config.toml
n_layer = 8
n_head = 6
rope_fraction = 1.0
attn_scale = 0.177
beta1 = 0.9
lr_head = 0.00573
seq_len = 768
Each number is 500 + 40 x the weight over its row's rms, rounded and kept within 0 to 999. Layers, rows and columns count from 0. Numbers have three digits each. The size before them is the row's rms in percent of the matrix's.

# o: layer 5 attention output (transposed), 192x192, rms 0.0666, rows 118-154, columns 96-191
# v: layer 5 attention value, 192x192, rms 0.0726, rows 119-155, columns 96-191
# q: layer 5 attention query, 192x192, rms 0.0585, rows 128-159, columns 96-191
# k: layer 5 attention key, 192x192, rms 0.0586, rows 128-159, columns 96-191
o118 082:548532490502495510472506556434560460476472462497479503483491492511530530559508479502449506494515417506448470413467523450454546553491559406540509519369454505480484509468453442500410492390447510411425497530416517513524570551486474436538490532440500425531510457495511548470495488520499505510
v119 087:444449496531444501530434544530529528496465474496446468537514536469428451503494515488508495490472460446455500558444526530426506452434533492498545477475463437453509539496470489548467513536435468456442485448471498446458507517443536480476443525469393503498459479439494513560504443454602562535
o119 084:523476459449462500438527549436594538491523487541497532531468470483499492539484487491485420489459489505560478464504490466496535572483486465514393419446502562545504477477578447528458536484526485462511493456429467517515611500527450504445533503476423489508454501502513523529433477422530491621
v120 086:483471496536521508542494497501490527524530533479476488437515558447516500437466462501416452457519509530401467479484474495462532529547540478480461520500401479481470530487528485455532510525432575478460515512501484518498548535471426516542480506507516487522521405491615497441478487519505506465
o120 078:513493417498415436496432545443569504514487423517469552564523515535458420523568531443484445603460476477535504431506481479538453501499547485481518471560461495509523454480508575530490492516588452526440520459440510491473501531581519562505487517547443506552521461518472542556523465499545566532
v121 092:528482489503502466450403510497538536530531484483454486561568531554591522500493483544494500534482536402477560579514517474454454441488417545507562466485465537492449515482455519524529464556483495481514508466483456485496546524447496479473540538581463575522508439443560526490512470417479490558
o121 086:492487549440540500556461465465557608578572485513583529504483500454530442554490474497476437504504492531496447483526484403581521459495547516441482473439542507511526465499534490522491434535495494520400498474471535558498414472525505544492511619535547469563475433485464524504507431491505466518
v122 083:514573513504551477505555490479465493499444531479477499527487459466569548521457506499578444553537469495573529511494516503423544534508509561487478607519490497510519545428452516543549524518577436495489490510512545563472514502514453482466521435524449540529527501468576546489581542470544466493
o122 079:500500612532497459492494513633517488476482477527509460485504527486545509512521521487530602525464499580467540525529458551547431491426490471498515530600499524466482510568550491480597455514531537517555479505487554486474420472475496447574465567416534495442479517484440439529550503506520443523
v123 089:477498541523462534543512537497454541425488410573501476486436512514455515545511500459457525594488487504480480461507482609538549482501465456517470540524460429482484529522482515486555569461560501505475460514506473458500540491561472515504486489447510482480472558531546445472512449470518500513
o123 086:492517414474466495480545535542433522399484511537511558540502531531471548504504516463511566518529481512521529465519540564514438529521486526513510490580429568476485456512538500548488561486461441520452493530516484501473481590527507491435491395525463621584519504524427495534499522453517528518
v124 081:489454583534501521490484469469454502557545524500505468489442478462498488548541533451526492488534534430509444447579444504536452513476441526468531469517559500453523421437500538511514516524573449471568506526558470507503438496503508462474532553539537498551536539405484470571461487454573499549
o124 075:464490560499468470553551477492496517463508529553435516540481508536400532486472591508483537443510440513454518567400474445463537480453574439501533506412519582493464469574442474495460522493543553486406516488490506470553553429518519501509566471583486457466521499473542527431530537533456486564
v125 095:446487503458508439512493493483482441533516451473418498506511550490518441531431360536509562427558495540476592463554482575493499475510558491526464576505533454489512504473452466537528478465545458469529485457506474503503532499551481424499494500458500499526517507436578475513493454556432498564
o125 087:505523446476502536512500523553472508490487567533493475464590445504507450436506561498514490542495531508536490526517511486528561541441513479544472476542476553504531577479505527482475558466517490455527495555477490495503452414558505548435515492494531528372508511493519507554438566433483469487
v126 086:494486481527486530489468507476487448500498508521420500419502477537489421514466525525499417523438494438467455514464450457453465536519530464469528461498464505550467534468421558540445496509519350516541494469523464438418471545503525518598444517541484431517498503517505568526514500457535502487
o126 085:485418503480469505463524537483505457530553504513449512479466488545488564480489560471471463449517480580506503535436456516472430456447528505509432407479482529545503456505539485502555555515512486485506498471570536495558545492515457421527542462489441499535468423512468520509507441501478495577
v127 082:488532423526492532451465532490465467462506488498535509410490469546530442515541527437481444520547481369536486441611444486535480505518476546485494509515535533494533451475480548530550497500526515523559535522505483437528455482455527486518483489542487525510480437428532460557481527475548500527
o127 077:485522537502559553580398486586520494527433474484568527551488439484492544514505496500494544463477518454494535497457546478501461525482479501470528555554489457540503479548474504462582492476463525508464554532532488491569524390522528459576560525533460453543438465581485499455553500423452509570
q128 087:534555478479509500453454556461527540460499445480484527520461455475423440462414525537503479563485522494476491488507452511530584506460483434493488492474477509453489412530526469449476582507575487476516513426481535529507551513524432497526555534466490524488481513478549469514506531516524512449
k128 106:479520475502513519541412487550564524533536459445501411507488567523553554496527518492550494511554508419457489452495560479496437524479568481523521507491487470492429502508446526473514592454437499447534506486464575526536493494563532498561570595475533411500444523540494498536434457543459550410
q129 138:496543554433466438498545473507534472477453562523465534512481440506473523424492484473479561500430481515522542515535454566546540458561463481404491529481558521562509495539508505600507405567451475443441452474561427527483464505476433503486483424580483521504526492423529512513445506483543524549
k129 115:582485513519545549498455474391499571473488486456526525513419448528454506454485534417468513499460531417416459466535485465526514456443445446536503493416461498460543425464512503488565473556550491505475453461463525512502577501454454467506494487517540507561525521487579503504510534505516517517
q130 107:533521541454475504489456534500560474527511543530473504480491419493445512475480468517482586561470447490429545551520445496534477475554475463472398470471537517521541444532527535550528495553483466430431489463487477544465500501555438522493512473550419489474515459436553527458470528483537526474
k130 109:579532520434472549467493467458525592437468470483430573491428483535500503428540587527454478521460536501482447454478512517511519473473465492551466448458525473432498530557557509523524476518523577534495459484473471510538552448511528479477487465522567546516537457510515578514551526511486487558
q131 082:439462515546496402526431550502513497516450512488552477454521541471511511532541439512485500475471469455550432503554550481501446520520560529488475548499448455532509446550455434483512609523515483490483514477531548501445503544541444480580503592468520490516466515510467449541506486507438497379
k131 080:459540549528459531527547437492549554508529430566508506536451479447466518546508498449500450523498593459498530453551481477498455497558497497447454483532496515480537435472535472548499588495513560452519476530491491490541524463573477587515555531507510505428461486439458514477456447461502486529
q132 079:553562597465476543475500447515502514505475589546487568489451459456459527540438492477478505528503512600480510489502510584478512488544445530514422453456528532509523493537535536513468463475515438473493474492492455529545485490474462505425479461590490554499575489462517493497490557481550488597
k132 082:532498437496499525487457522466494543522434498451503519470466495476486545491525448498470553511457403476490471595520435495551482533476437490538508464435520475440499541542537451496505511485515466509470476517481463529476573498477498417513487463481475510603463491566518510474496495426497554501
q133 091:494529574435430473479503505508577480500439595506476519480463464492424570488526437534454552514391485561468514491450505501444526490553537459509432459501553519490507495516529542582494441504512451395460513480526450553499492532476489487509453433532449496467485457483554464472481536525534460513
k133 094:536508500471442505508497445421544540445514503495473610459407479513486493443519535463471492537521518526457451469490512500528489430490458470517473444404501484440549510523565541511513454478516575521454487476531488523525536427504509453529483467538532521501530467489497581473542558489494505539
q134 078:478501482503547486571439524463559477450475502510509491527493551462476585425484504481481485589473440490510556522490494479529467470481518452535478511503512514473428421585489555576452529560417499497439487458437475549495509531532529542571536544480480481464537498466529519449535518479498582473
k134 078:501525523472570493483480482502507569501505469454461541502379460497540428538486524489600483487503549465464476480538498514526493388454480469536490486460552442501478569528603520540576495478442467456527430476526476600512583498431521464506502561492511487531445535523455460527485556471497485531
q135 082:460485467596574468487522489555468537512592440484488467506490521517532491567553529434554470444557515434546511501498481536570437500498503555542569521528457489470520501483495481464494546527514525530572532519513535438465459515543469551538516544450572490492453501528444505487531464503510568440
k135 101:460465544553572495546480489542503418537476589532579430548515565447557461536494458524502487487548439471540579565471465464485491535493554511486463531552473485524507511473466467457408526559456464515516557452506536458480514550506465503556518559462498430459440520505465511513465455492481462454
q136 093:500513517534523491466419513436504517537488477523524498436525559520451528443453531483571507490546463424539583472533519486546492400526544529496425447516538545506460433576457501495582573522539468518536520448464490581533483490498472562511483559494529498462475439516542553495488509520574558453
k136 103:468518496483553485512468476488536546492541507523497516519477476525531465552525425474521473516555545397464438488555530468525457471486465500500558458496549473506511509525496474520506587519538552401491458552468564526570565461548555501577538518432552443473477540531448452543445482475438527503
q137 092:485454481554492483494501491495457571525515477472533503537483569477509450484534517523485460427545519440519452460566574448494469608504478521582531502480451419463470514497479512449473511437489531595554528480571540499438485492452510449518465506466511478540466568487501552523533486522472492493
k137 090:502515513550572411450563513520507422599490524531518458533533563432473540543527502475492516458492445479538503543468481475482510588551533555443510563520489540565518430446499520452462491494504515526531520526496515507506434566511536509520469529465476471425448501523531461487521450515522503486
q138 085:451482494555471522507564540535474492534591465464525506476585509495474497470533399515481461434477478500490509483523453573521461501394521598526505482548486511584495477370451540464518494464477501511443481516474509370515460509497568476451503540470526500485520469527428461592504497506425510484
k138 077:492472456587487484601513487501433533469417470473487570515467483502479444517546480521514448486518555489458547488430474469521542462508471581479486541596553545525478469442484439528501490493462504529513546561539436509463479489487543465535440510449490447439483504618494447500518452558527458467
q139 085:497590556431437509513535541436537424482416506490528517483497437428471540468507515485536540547539521537463513516486444522477492452569505466515409495471616503490462513577591485554466464528466480447473524505510436563481489492528523535460516471523488469408557483500539510495470543495557452527
k139 103:504534474448468546460530520412512556465512501441489583476440471563487481456503560513463486463456511555459434424487497541521500471498478491528484512421503479440522505512500522546524507487529539532514457514565456511526513441504522469471461462547509556509554522530512576483542583505492495544
q140 105:529475617449504513488451452440542526466502568509514556532511525555442563418489563515511511573445516508502528547541503497469528468567526425510459485472545553512465438554584527470511446490483480503468504484435439520515468491509469550515469495468490564448569568452534528420570512499523502503
k140 088:486576501499508521401482553487537481432551495458504539511460424549481558459520540479493508491464528473424515504473475571500459448521439452485501519430502455476488565556594527522511472483478524514523471540528435574518557502522482497470501464573542507568605541486497491549509521556460541547
q141 074:463396515545466482467543553536487446464510449463423488486506474489513528516496514530448480522491491460391471543566438501530432515529575494519538514468553511449545415495506503505520534486490522489495589455515497526446494572537525391489513472519518498466482443456492489504416489490412545517
k141 101:510539568551452510538517547481560474602503510531524493505558548546517458454523475484510426487560504475522539466525520480459462595464437475547480549531465446557482501463483492499443539458502522503492518498552489504504416520439519577535478536494494514448462528488453511524447423480474546453
q142 078:453475481581486577493564520492505474479517503527532497492510491555456509501555425526477515470511518504483507479484478588555511475507467514581476526520469529567534505530511563577504493536564496510460441495457504507425519488568445496521507492520553545426516490514491458473509478513481544478
k142 105:484487489497538507553462503504504494489494505565540513520523537499523477510487429451452482528561425491494518465519479540543470581476523503445535543503483495524500541468543562517440497507508430483512532520496496500422514506505544469550483553431569470489526589533450543583479464531491491369
q143 089:488482462511524482451478481552435500549570499509507440492522539567525463548559448481557520477489507482532496509493450535452450518479467534525531478531492518522479519484505470469515507519439525496540540523467530415481514564545449520474562541471568505525528594535451494478545469522481522475
k143 079:459539542564497466535503506529529432545500522601565442519546523504536472507492550492500528483481471482536500536484471452505473501510597526500503559583458452568446447426477523414420509477534501541493555486554497479419483489536496503452543561452564467529448507484482482500552418510486547509
q144 092:562483516474460536534485533501556409461484464512516498401485460542506493514463526509541542529454547514505556424478495460462472421533508449522424471529505514475516481561493510603513516488445581553451463525460470566450572501556446553517531461510512471471498499515485486421538459471490508504
k144 087:433508512515467555531499501457539521480531467545496560490451520541553563506506514437484537512459512529511473499489503546532571508516499463491502489373513531422444520491579500559553525456566495472440487483588572469464483495484505473477563480544491517572499512537461541570469531454452442536
q145 089:456548448532547451464495539475488487495457553504525532497530500506474568500448404576463517482506441439425535441458465505518543491516454487545514498499474510486414477470493455520559569541608471487460476488534504520486549533516501411531471493533469493498466526512483467459486543487518529434
k145 101:535503476539508520535440417455508511539466503514515525478462508456498517473544499492532534475522533440496492487454523405447496537510510498515509470501558432542535477522474503554551482435529527458486503563536506532451474484476477528525530551414541493451426523438464408487475462503536507454
q146 090:491572528489488504593466458503539473527501499516467483546516475516504549504422503479564506521548445414595481509558456520531489495451509567483448485515480525575518430567550498527592515510494456448476460462510458508425481517579468568427503467532484533571591511481522472568514594578546539475
k146 110:485488492548549481492496495525520470522492517502538388566546538473464461554508400545456422485539506454509506531527499490516511535517522547522501454547498503506452478538501512543418519509495522535536514521475501502460488541521550502575516537470507422452470549539480487476485449533468559446
q147 104:486465444579461500579538508480486487503516420550498531515576539547518447531572442516495452445537556485603518420568485489497501482460507550508541472549541466535505529465489466437514472540510466471462465451497490463599529522496479526490443481452490509553454470458489510455563450484506556496
k147 088:477493463534499476504585580603526489501522521442503512495553491424532519560522495428456529467543463526512496474485497479476545567557463502488515486510505513515515482525494444530565516475420507500501499494503509472488514519511524565576499492547567558476494484480489580554511525500607497463
q148 105:515505545453499486486473514459572479423439538460514601522527500498406516434503501499476523539502515550451535493525436536450550445531458555474421469512520543554510487602560512514559448477538482437428489487510459530508565523504521552456483469544491539516548487479575517473527498518511485497
k148 075:449534428455444523448481505465528451469489494475489499501450497485515504514477485509507525536449498501409476475538526556482501457537519462459512509402486432544542520489521569481540510485514498452437432492540452537457471488566485515466486504512491556552541553544491521480496536473478530536
q149 070:474522436454521424551498482500476627407513493476560492493439464515525467543482518494506471495468492474459559471569505459622476526504442434480500515486446550486516519530514484517450488582559492513558455409477495475485496485454491600449545545519526509535519454481450496499493560496542534554
k149 140:487461463524554478535489522528425473527556484487549427522580541415527488601525496465540461483537452515517525526471516474519494529536535505532571544566479529562457542482471497478460587504512528502559575482470567412510521562511473494560477557468518440466478484487496466525525454460477512413
q150 115:527501524567564506497527459506388492435538526502540481489434555492490470500548516477512394448539459546560456493515537551504477511537529573547512511537448497524507525427457435466498512507502551598530557492418549432501473509447536524491563503432568511525460540526430545507518438401479552485
k150 070:462521439473494505448510545578466544450554505530528573529546428445542529486495507463496485500444519438508529562475481494520446529458463505541539483564549507505536574448517455483464467454480544461484452472463494438498480390486503535523482455535498592513544507512459595514498488521476521533
q151 088:502538527559528421470505474437457579528463522505528475519481535478471571490517466539507480521528410536506538521499500463543537591522505527510434527502394438415510512495496489479402475551493483502523521437482526505509535526530469537529511561554496520483453507501416462572534567578573478474
k151 138:525546487431496514474522449461495583431494508483467560451452468548437549500489519479477534532477534484423471490542499445540485442532512386507515471402532487473540482526576534523493426512518496449517494443470453545494529456548543488496495500573484531546515423495513442435507564496495521513
q152 078:539565613475449395511480524495574437498453474429478559497463484571483514476469484518512488524481436519451559505485530542507548471589461443498454427507520544467526506492563522576552526481541502490424457448448489516465568503538430440453476437535488460452567525500542489502477517501516469481
k152 169:438464494507538467538495489586475475559501500552561394492556554485508544567507492478543509503543475490533513541497514468495461581473531513450540537590518508530487475452451525446455530477508497505514541476517543427522457538532473547541498566432498444457460520495478451519447435504481513455
q153 157:503470489578496512517524518554476510588487438528510440551573556508497479513565463486503447519516514539519534471511523434480466541434549581543536547569451456503472520453417463426440520473491459579519519543497558469522512482537496484504547559492513431493430546528522452504487471548500456465
k153 070:505561469476514528541503434561504572536471492496496470415429453483486516473478488486422474497547507450452433500496497557539575510451520414467517498568534417461530495554576536454601456530491487472504444425501457496560555504492509531535453497465531552490533496473530492527541534469517463571
q154 109:515501545497433505564493534464553432474393542476509544552522552468474552503498511489515581532452497531520560492498498431482522510473465516514478444441521503546522531488560554546442527518618529454513522460511439471449426405459566483501581513545459473533475468511483500472524599520549519490
k154 092:486457510570486487510492534507471512480449543516524429513493493530526492492456504488562456454574467485488462551479581521450505539473545527485538426547451494551497517469509445554532487538428514473573508434497497421509492509556542464549450531429453459460503450507443383487466473513538460510
q155 097:502522460500466488485512482431466501507498463507545533528514536485489477418516491434456470497505548432520430502554442518485489535495537549490541517497530526547513514494411504458505470511529490466494464532571449556515564482452499446451568490587546490567565477422511427552556551514547555470
k155 124:459504427589542448526495515552459446587522494528490388499565540464505491528526502548528501481535493469522520502520526493466482537490568579474561507584520507512493508473423451485495518518500523552503478482456519488459459529531535497568484550483513467477467542493504511521534495501550520482
q156 104:557512579488477485537489499512522521517481551512480512577464532489506520515560495489482540443507475506512517491513490529468527504540448532471532439429457560518472476496494482570524510467514486496482481528433536474448449526576528491565498485396498529515603482427495521549515480523432498467
k156 100:488517475488463497502486533513480525459472518511483454526489522515521531465472519487510488460433513487498488507467496433453560549469429489505537445490530544468465545430533530557483491548505485499505503545476499467463551518521471485483478482423514498520465546548401405502455483562446549484
q157 101:463604462453492506509491469528506551562538496464502519486466478394506546434464568488540476501434569439494521480492455480544503457507457530511549448504500415471562492509533508444506523580586448493565515520509500457464509561444460484541518561452467510491508468530482509439521551473525493492
k157 104:470498485518528496448393454514450517531520470490533437514526437427487431518568495427498490498551469477491550539432489556465491481503537560511542547564429568549463500438469509481455488504479538520456547552524556495570492429498475527497490509499482526493510480477486505481526513522470504477
q158 097:529489587518516446430518537495430463508437547452536443478455429528452456500515558548559549472516516502543546476507428495475543480472466568496484499524478519531530476468579417531471451491535499413483561549442524437476531542516423531417519502492477537507414493417515516469490517539491461504
k158 102:455584474557548533510456491498503504540528534553523537444546469490512468509462484517516483472473446512466479509517543506500475571461515476460522491535450459485447449454425481422478584406540503456541558525519509394496508478609507491464431508449425449470554493498469562537521425441495582486
q159 102:487443463539580530465499501546483485500555539497525475530535484440557446553542497521503503469534505505554425542520514522479470501454551549458459498520549572522409469485495478476438491504559483438535548452526539467484451568488544490483535509425490429448468503562454506575433459424469464520
k159 099:587493508496442490485473526406522505468486572526458537504478473572480517450450521501477509485453464586465469432494542498527498459481433461521395447452469542473535468582557518512517507453548556459405492557489484513490512468573501460459451465566539492494515506515549570454525546456484552521
v128 091:486466540543561548548498553499544497500427502512549428528485532475538509509466472388535467580454416540525507469485483484558500503507527494512482514519488532409521507568523434468577525513479534477512426536485539515442402504473505454529515486557556469501509448564471468478501505500423511503
o128 088:406499437496587487491465448550502514528440460518488493468451484523474521558494554420488499522432497502483524484466585530562542464481538441527489488517477438472392482473500474503522519549515453551446465553457549583515488483526477488478429547537523478457481481510545451503430499505569514498
v129 086:571552472471491590448576482473492510501474504496471521554492515457525460516542485507510475430513546477525480492535538560477546527492554538451506478531455506529541468515482573499488546489458584472527482476545443522551486542499484605494529520493602540473587445473429498497543523558518517494
o129 082:552485504483529439536548560504454418451488564476536517496535539539555538584516531523465503494507556448500473554574529463520535472573516489462534495515542490556497465541463538453522485541457452539538452474554528494492452526501502442433493501548471440580492526461484461524453540519500444554
v130 081:470473491611537548489473505549504449447527466482457484487505526450520481568463509487523464472520519455463488430563510531473530475504593518576503533489502566463486474518534467487561524472515537548534460601509519530547425473572546539529496491447537419493524440486464483435503490460525493500
o130 080:418520402442542487526529470536524476441472469445479460473500473550506492493567445474465479547471544515500516522495534539518581454526549489554551512632493421460457492522489526529490492480529520532479491481492551551543496557552439395500404536521496524487476491416508435506429544495498453529
v131 096:499447460519542461466559551476437505461456593532515466452482456501519466535367447443450552557458505579515456544512416503590485474506544494555540552481486459507473496414476477479478490466484487505502533483470537498473485452478444456475497452481489459510445523470442451550489450504478491538
o131 090:427486469517459504577526527620497454500459533537520517502479504490490513428483500507455459551510468456434503428468434585494458509467545488519447485498490536467487507458504430469515479453493451491462460518529528472570525486494570527532461518516491559426505484525610502475532447453512534472
v132 088:529469528459470510480486492540497521447495466519474486524536538509471519484480503473501422525516431513571515505427556564468503529507464488471432524480549509423435572570494510511439506512455458507467479483455590480534403467455510507502494540501494521520454539530447549563493476442538501456
o132 083:510453460483512498501382509543513513519526505395487499536461508498473488499477467489586530482424608475502508490533467475494535493484494543503480517464531490482522545513589494573481543424551505506539486528482439490523494570517560542479537504426544485467478476551482441500411576544474468541
v133 095:515476506533487543496457491495470505482529508469529487485493531528458441540498446516516437413518460473511514497541523537435527523520507463521489543531521492518519471472546475482544473531488503482504502504450524555551467490530525469435490434522398502530559439447505437492480457567553511530
o133 090:561507472534481565506570505448490497479496540583475486517429552491482490449579593548457545506460468507428471476446527505491436444534453544571468504431535535426488540513454506559499512515477496510513557462473509446480504515450489493500454482550513512493518525473434497513508489485564536571
v134 106:480487479464574480492478619482497468507483524583522509473580528529507559483436493428530535521497496500470525527526484499457490486523476424498554529492474469455454499524523492466451444478485492531461461472414511451490488487492503552490511516468427408485457499499443496507472541536458557487
o134 094:482570553528429477488523482376455466548493540500564459464531431473497451402513497528450510499495517517448536542510405506465475523496518576450483503412476433490530491523473517491468506448463473495463487554490494522552543499503497518485416554473560516483582461516529527471475509473498476463
v135 099:471500547495508527531509519488504494475443514542544478586532569414460558452563584536514511496498459497530512542483471436400553455556562430479534608471506507481590536528511462508448512520426480506534478409464445526461495501453516519529534468527495494524475511425411514479514526488428509472
o135 090:540543537458512494472501530357476509568405536511528488434520464486510486514517504460489483516488518574455542517514498500521584506539525540478453493361518414475458488497466454507519506467461471509537479609457506530497564434419478511502400517491487443550526528530450487492519500495529546470
v136 092:482476482506512550496574497543575507459497489590501432453466584474458539495513563450511485451480556485523516438526528537445589466541538485541533484473492468469515518518498529439529532516508473497532495439523483510556526513425467509509577524484430480505536449506500455534528471502546456532
o136 087:439491516484482457520475484580520555516460478500477496448512514486536468460581572491532501495432523488396557488542496494500518544532475536460473551571465482509453490528484511493466516507470521560516494549473547521459510505526530495483502557505498497482496490400412447481508543603512498484
v137 084:521533469504489578483529493522528518485533500504530457484413470456482460498470547526454487490519449469545592401524485475555548524507579550534518425518503573482467497521538479476518534545536559491525473525548514521527469460487457415532508573516504536526500489505489449450554489530459514542
o137 080:456517510484525457523510502570513461487464457504483501432527544575538472542551450489537472526465541431467482479527498518490485530536537450524528498648500438457430491498481494448530473522525449601549433455520544484482473530567526494477440512511447485543543477409438408502499582534530483521
v138 094:497549495449490533460490504537438533469460523503553499555487532433544528497503550405484519502464477492458471480553412572570472486532561444486503582465510526521459480488484487489575533503457543479517430470435429452520444533483439572494529494538573489482466481470442552528443498532398547495
o138 088:536531501502504439528532497524433423552405526526542510503482478479519570539429533448525471547506504491483555517520506538546548439562588500482386533487504418496494458506487477496493475508495487491533462538458531513470494469493453449478423464517496475446473507467568455493402482542540459580
v139 096:436480517468520540488448409497526510501539507538474433538471510464450551454444540467536447462460567419527480475450546484520508460483500429533519515491547488457488513514486529568473562468505508508554566483482483545579509499494527506482489457511528474510514460421458457540438471485505527550
o139 092:517531451487510565534430559527520550480471465535457451469468534502514421467542479514499516454591541552493477509567506454534578543551524572437482501495510524500450531539463466527485513499451520547529527500440454494483462479443556527442405426502516477446513460493424417507613513470489499527
v140 095:498469549470505435470469560526514420504537494422483538563543575534530532497512491502551484530465434527533499526506462512530452531572497482462479470516548505442477566545493526516591446478422511449457491441474489528504479589452475526456446467472478519484499476550456464488474476404454574497
o140 091:543438555453545532468497483466499535518489521482444494512456488474462554517480508406494548499468536513441510505483483559575518465557476558418454477398516395515531522498483488527493457590457533479548559516452481541507505467396482543459532479454498454429437470530492519528491561542519512536
v141 091:499457533499465570490448562513535540487563518485465444543514465530476525553535527501427416394541470477436548491526525481513597474519461469452481503497481504454493502469446539549472548485461549532444508528460501499534494505548554524524578461499429515499509506494477568514450574476523407469
o141 088:507505495513481467496519472481519507456482495481490517501499481456604452500631497484523528522480556457512461505482495471491589464490449558536519477548493459492563524500478456523514514470514563498521497485447536479460548529557517503498456585487585495505505490423514435546465481545500458524
v142 086:534498489507492523514535529512458586470492550514501496465498500500525481483463497497476471415431542442511475445522482551521556513450457461414505557492532564442492564571496438462407534509494453517480524564510509470524561469510469526520487501508591501575537501562529536488426467475506469447
o142 084:503541505516450500478466500535509540542518518436470537506500466488478472503541473484546436501455560478462544486545422560506450594487500521559536477497494512454499520525512457506531460493542457482495452405483571509441528577507555490500538499492519562505557506546467537476490440501471458534
v143 104:489488479455452493402532494547463563502542490545454443546521558553471514467496471562551449545479578430525417511507507516524520510516495494535516530521562431472490466488526503516549533438525605482488532443472463481520550505456429428445496478531487496504467469493447525550506546474532420528
o143 100:497516462489544467489478482633528534488479435447457499468485529479510587447518550546539578548509539458392534497491471493468502520546545494503511482680532514549475494538483455506470513556495499496523460442422523497544472473464518557500508552490509493503478518447519395526600525547447517550
v144 099:589530476486481548449593467517497521489537454577452478510485489523507504464454506525524463543517556486560494504545433552549447437488582592547490497490444452518486513455476509492549499493493527461522492453513450455521485530435474589422469461541570526533455486506548488468487471536486520519
o144 095:518468534515477434528511521663490488495490529409505545568481487526525542539451587515520511518467488459475487474536494496557495403485554474540452537677527469502563424474463535482445504573484475506547468472561534517500489529547483470435480481528470487542479520451533458467454502505511487520
v145 093:480480512528535585588511492454509456486495513488551480444476443484445465529552489499495541555485543434529509464569518430434478491476549537475495462532473553502596549459519496515493435565567452487521452498551489523484495519476528548575541542535618486502472484586540457487588494522512487482
o145 086:456469469540503521486549476480492546482546518529494479476524475563542450542559489532423462533478476513534469508507550512470470499459481441521521528513504483478464510464464556452543512489521486536460493568532521507560449488533466454509453496557481511522525536538509556500478498438551558413
v146 093:459501445466477472430497445512431475545567517505513468473508462478425513479504486475596538575487611448505517512541487487476393522529447487448545542500504477488553450403524525506471541501572494458505553532453463494485548509593472541451501484520453455455477447504525511503537564477475475508
o146 090:541494473545505504483547494532477549513557500459487420514495478465530498454459516548428507484554491521548548547475502487478491516482523532477562456589527476496529503541473501450477502549493515433511506498425442481550510463446513571553462485508536557489500507505493583488565447431463523517
v147 089:535482461517525509526446522470494513491425542500590511526497505519543489542468475415463463503524444580470473525502437532556502515499494500496489477492547486527502468492546464516555507563437496459466417533463514487464492556431468488527470524495578539459550489508509474446432447496371562495
o147 084:468521529533504452497500518517503463502449473580514537500547527496481459554480514389478539525468438464512524475493564509549507476485518446486397493397461522471397530458508463474578495534495534526474494556546529541445465444549478464497482459532469510450497455525561457498390473544547440512
v148 099:496453466518521446479461495476486445506577451453481503470545478545514423538480463545498514439503479512514502486501480482470489511511490523582509474518514455493554508463567484486549431574521508510485468589504516481498475499505493448517408472585411473502446546471556481499562566529548503522
o148 092:496565504579543546452582472511534495490532498542470527455475517513522486501540527534451535547454421503473473458396509490509381450483481479567548473563520514458459511502438466459515500538483508487486531421476514522521510519544470592549501516525491515523512508463502490464550435478497544497
v149 080:514488547563508546496553558484523533545463462479500503576434517492532453532478500468495510535474459510465509495527502459516534484474552613544501471472562552437503461554485405439465474493424486547514471471484457511463430486462534536548568557516552476504514452555480522516527559470437461488
o149 080:456510488505574477508463490570504485571457424461515535441537493534468450550554512430498489529513474482499516493532512545565551476493492426503572492620455413495495525483483494486503493497526505548467476461538552581540593496528486504489468571507497407530535473498519486551455549552476529497
v150 102:468493549550498496481520525518548445501548552553502523583479492575521533488469411520527562533491537457537510546463432479589491502522573505552532508473535478514473537501545475483513497483372553533510507461456470513496491468514438513534542493545570479496494453424382540542477475493441523507
o150 092:467525441490484533519469549488493438497516478583528562481510492463519469519515488541463487534530517431459478541514455480468548562489510532481492461542539468567501510500478474456471447541431462539506476477548503491598505485430433470493483489461446472465472483530564421448558516490569579496
v151 094:535446522557615526477455492461512512478447482526558450500498521479506467510426442403548480526472445471532482462524507538458507539463447511461512460468447515471456452455529460444489535437511522516510464534462568477507501476477496501541475551500591542547511465536501464412471519464464527504
o151 085:422514451514516520530462484501474499497517491489548466466457442581478554560512513505482535489462534445508526504523527443562467542463533446500483530487496535477444574476544502558507499494505474583460422524488511512573493565526526482517455526518568505466495485542453461580454550439467463522
v152 092:498524536568488487527483456494613455542514541559534420532471545467483476548530459506531479472494485525561512488496531487588492491516534462448535543466488498478535549455538507473472483523492500494543441393483502505486469472436546487577521522578525467506503524476464552529487512554502535540
o152 089:444518478515488525506370447477477582507501530571547511438526465519511449505554506591458512511484442493534491445516544459397490564470514518497377497497486515454473523445527479489544531545485490532526460572469482536518525442502502442537466566553486527430487494402527410507422546480519545417
v153 079:510497521541479515444531515459457503488483465468550535521453467478574409477497438551486476548469442530485385512561466504560476502574475534502476472531504514490518446509530488470457520471543547507491455543537504499487496442476509448482496531526481479499482457525539487435598455470475407504
o153 075:507506528553549371479495479515566532517478433458574494477508490571457512550495489425496496518477455521492536531449481543512491476581511439640511497586519443557555510487528547494480508517563458509486434449577584561535482456554434485479526579525460456540533523451537468504506515484464478472
v154 095:443504488464512471483505544537496539495619441519536433520457466482452547578465470480519413485536513472540523479472556455555465558541483526457536476512516571532531519461494490500500444468450585461476464495447529508545451560550459502454557535503453543489533511568516444498542564462581460536
o154 090:502433499498503505477570471519495542503517489477449468546442499529513446476586525485489522460430501479450472520486464519480480412505512570586537504580521486479483495479464503509496461523581496492524533483438502536494412479444506473444463536530489523530470480400541462577471597565508535462
v155 097:489517522520507493439516447510535448455525526535529462531435555536487507536512541529450539481537513452513569530495491559578575468568559565494510502512482538578497464563511505555528456480452447463479487474492451515488493587489442493504470536582563526535515499488556478486450449527460516527